python train.py --n_layer=11 --d_model=64 --n_head=1 --rope_base=10000.0 --parallel_block=false --init_std_o=0.0 --optimizer="adamw" --beta1=0.9 --beta2=0.95 --schedule="wsd" --seq_len=1024 --dataset="wikipedia_en"
Each number is 500 + 40 x the weight over its row's rms, rounded and kept within 0 to 999. Layers, rows and columns count from 0. Numbers have three digits each. The size before them is the row's rms in percent of the matrix's.

# layer 6 MLP down, 64x192, rms 0.169, rows 0-63, columns 64-95
102:539418530480409454497556488488486574562470533514491533483474468530491479489490408472471592491587
089:457507455467485457444529464507516513497519480506474490524450500480506425480473511509532477452411
111:430489513512566486484412477478467458475455532476541515459511439500483585509490596471517400526499
097:455513537491510486489543478520482512559491474447455501569462474494448461454484473479495500488433
090:475537469589494538421524460644534486487490500493419525539465457459469528531546476529512508475481
098:478473500533563460609557416462433540495534546459446545531478529521531471479520476488476501507529
103:418429503534509456518525523480497511520506579495414464407511520506563494600498528446432631444463
089:487549500506459434394473500456536456486532495556527461478537501447495444508518514506499465485530
099:536501495477538584524450448509528523543525508538516507515528519548481460517480481549491450518500
096:547525467496455503454511553479492514561430514597512552509547492463534486437501469491478475505466
090:539473508580501511478536560512533539507487517545526589482553535512603508555468448495473517535524
104:451584461565501534497527487510454492456464577572522484495553502498504558428529497558473484499427
091:407474575454435505565489506445411572506421526530483565521470459606507515485512476523544497540486
098:477482494489476539513537473462402526405460452508493549540466441524444536495489428529513566530489
087:463521543479538517525516499518524453463522553500495515476528464547482493479464515479495529483514
098:455520592516512481520496469480540511555522452499492456468495418499530510457484489498557529514571
098:571456540457504564568510525458525548485478418481531475542503500428514512482543557557510462528479
109:496499413440466562490509508548489544548550543524505517431509441493552495449379495553497557501435
103:535493581513458397529480564489517571486530504558575575577502483556500559581536452534459498484501
083:500454471534481475504429490527558469536563454458426559524462436511515500529554565486521508473541
093:483453479509505487500462477490536470474500467522441449567467469422548534564506439490464494561451
094:481537481473529579438463507503494498460440479492496500423517498450453519493488444471534517454555
100:528524464465555479464480541546486577475525470515450456442525506491538534483478523545504504439572
104:528484530544554445464548539465472549575515549495535514463453481594540591465504567544504498627556
100:492521463473508514462494501450518443509532471577466456512518461469449502502434537505516461490508
090:576502512494532468500520565546513495523476471495496485503449533511602586516512545473529514424518
100:438510518510484520456531545512532460481402519524549443423441550417482481478570487516454505519480
111:559504461499563533500531526542562457546446522538495494524439456498488509527517459482535464514509
109:479526432493557523503504552523557470486518466512519490508529490522487497515464502475443503533486
098:517462481509495530477475505574493493439556509484463512519555535475533507468468474566454488419500
094:471501415502485570529459488616527527495482564515516509513492454509467524449446496585517529488483
086:491494446471516483511440505480418492464515454544515511493463495515551476506493517481473562446524
096:530464539480577482444447473535492508420526551474496547491495496535542570492452569475514499531483
092:566530561514514490498518564463539539543578559528500498537500516506483485486544538465456519502547
097:448521477473519478560480504513475484496405545489540444511464502531576548518479540557564480542435
093:527523534456480510487531454449561481496490557460440512559430577545432513458443410526399525503530
098:530477489459483562490532410504526544474508579538529438434472529428539537448528507537557575464465
094:458548492489489570544488548423434463533534533515503506436500467501424474501582477499485458502523
103:500382495546513473560488485554539516548532542462423471490479539471513477525512470496562509516495
102:580491433534500511539472487534495507491529568467522446508515523520487558496443511500512440497564
108:515482489522450558473507514458463482465518470460579502530536505479470479462518514510516479468489
092:457547581413436536526501565437489486551528472479495503461469481514461511448505440524467532500481
096:485450526521544485580485517508482493540527542502517521527541471487502433550451521510509484491526
099:558457480462526451502536432485463584573508482481489539516492471522459552512462505433595523521471
095:487483508398432557502479521505399471548495469492523499531541499558533482540531489536449473423539
100:501487458518555506470441414469493570457477489587469560563387485467462486471500509460435518489470
113:461506440499565526440482469553571537518458461528506471531412505526533486468494464531529543536424
115:503537471428516473537564445505485565560464454445531571520486504503446448512536450455475487498543
112:481561489524462437479485509517505509506487528544454474505497511538496485519425491428536482594516
097:506498457441471519446572545519567446548456433573468504455581467570518531505496511518518512469410
093:530467538469535545466574507586515470476543483532502505461488461543527534502547488529486502515542
089:531499550474514543562421480526510458486475502543521558483574529458524459539424463444517506532566
099:455543449488431532474494526470550489470481556528463524522503463484462507552522554414477436487535
098:513619523522466420528454536552455489501518546571451479510488487535482473551503511450588513470547
107:490510545615469533520525506486537517492539527507520544498542425470551519502542466469506495528491
094:518544511447507480449476507488472545472460499463445478457498521541523479503545539487518470488466
110:482513482450551463569476503542503444500557496451504523460497536508543559402433481502417472516522
106:496526429516493452469480559421409439555502528521472525516496465528409492551524494534513508575425
101:532507516556520504508497510492473435506505489450541523490424578528477507562551540529441532518534
153:562489430503463500477458525551529529496500521534513526522484516410511532505459519535503513478500
113:504481492472437456399499496524549580490466449450483553438482427482461551471457424559463485428506
100:538505514505476521437521510511487497602466535488437442522516457520489564485484532490461461581509
096:456449482482588405534524516526446524477477526543536538521510527526561517435491500536431534470524
088:487491472480504468520482485565512465504517517551489508532493535540468544520446483502477502485474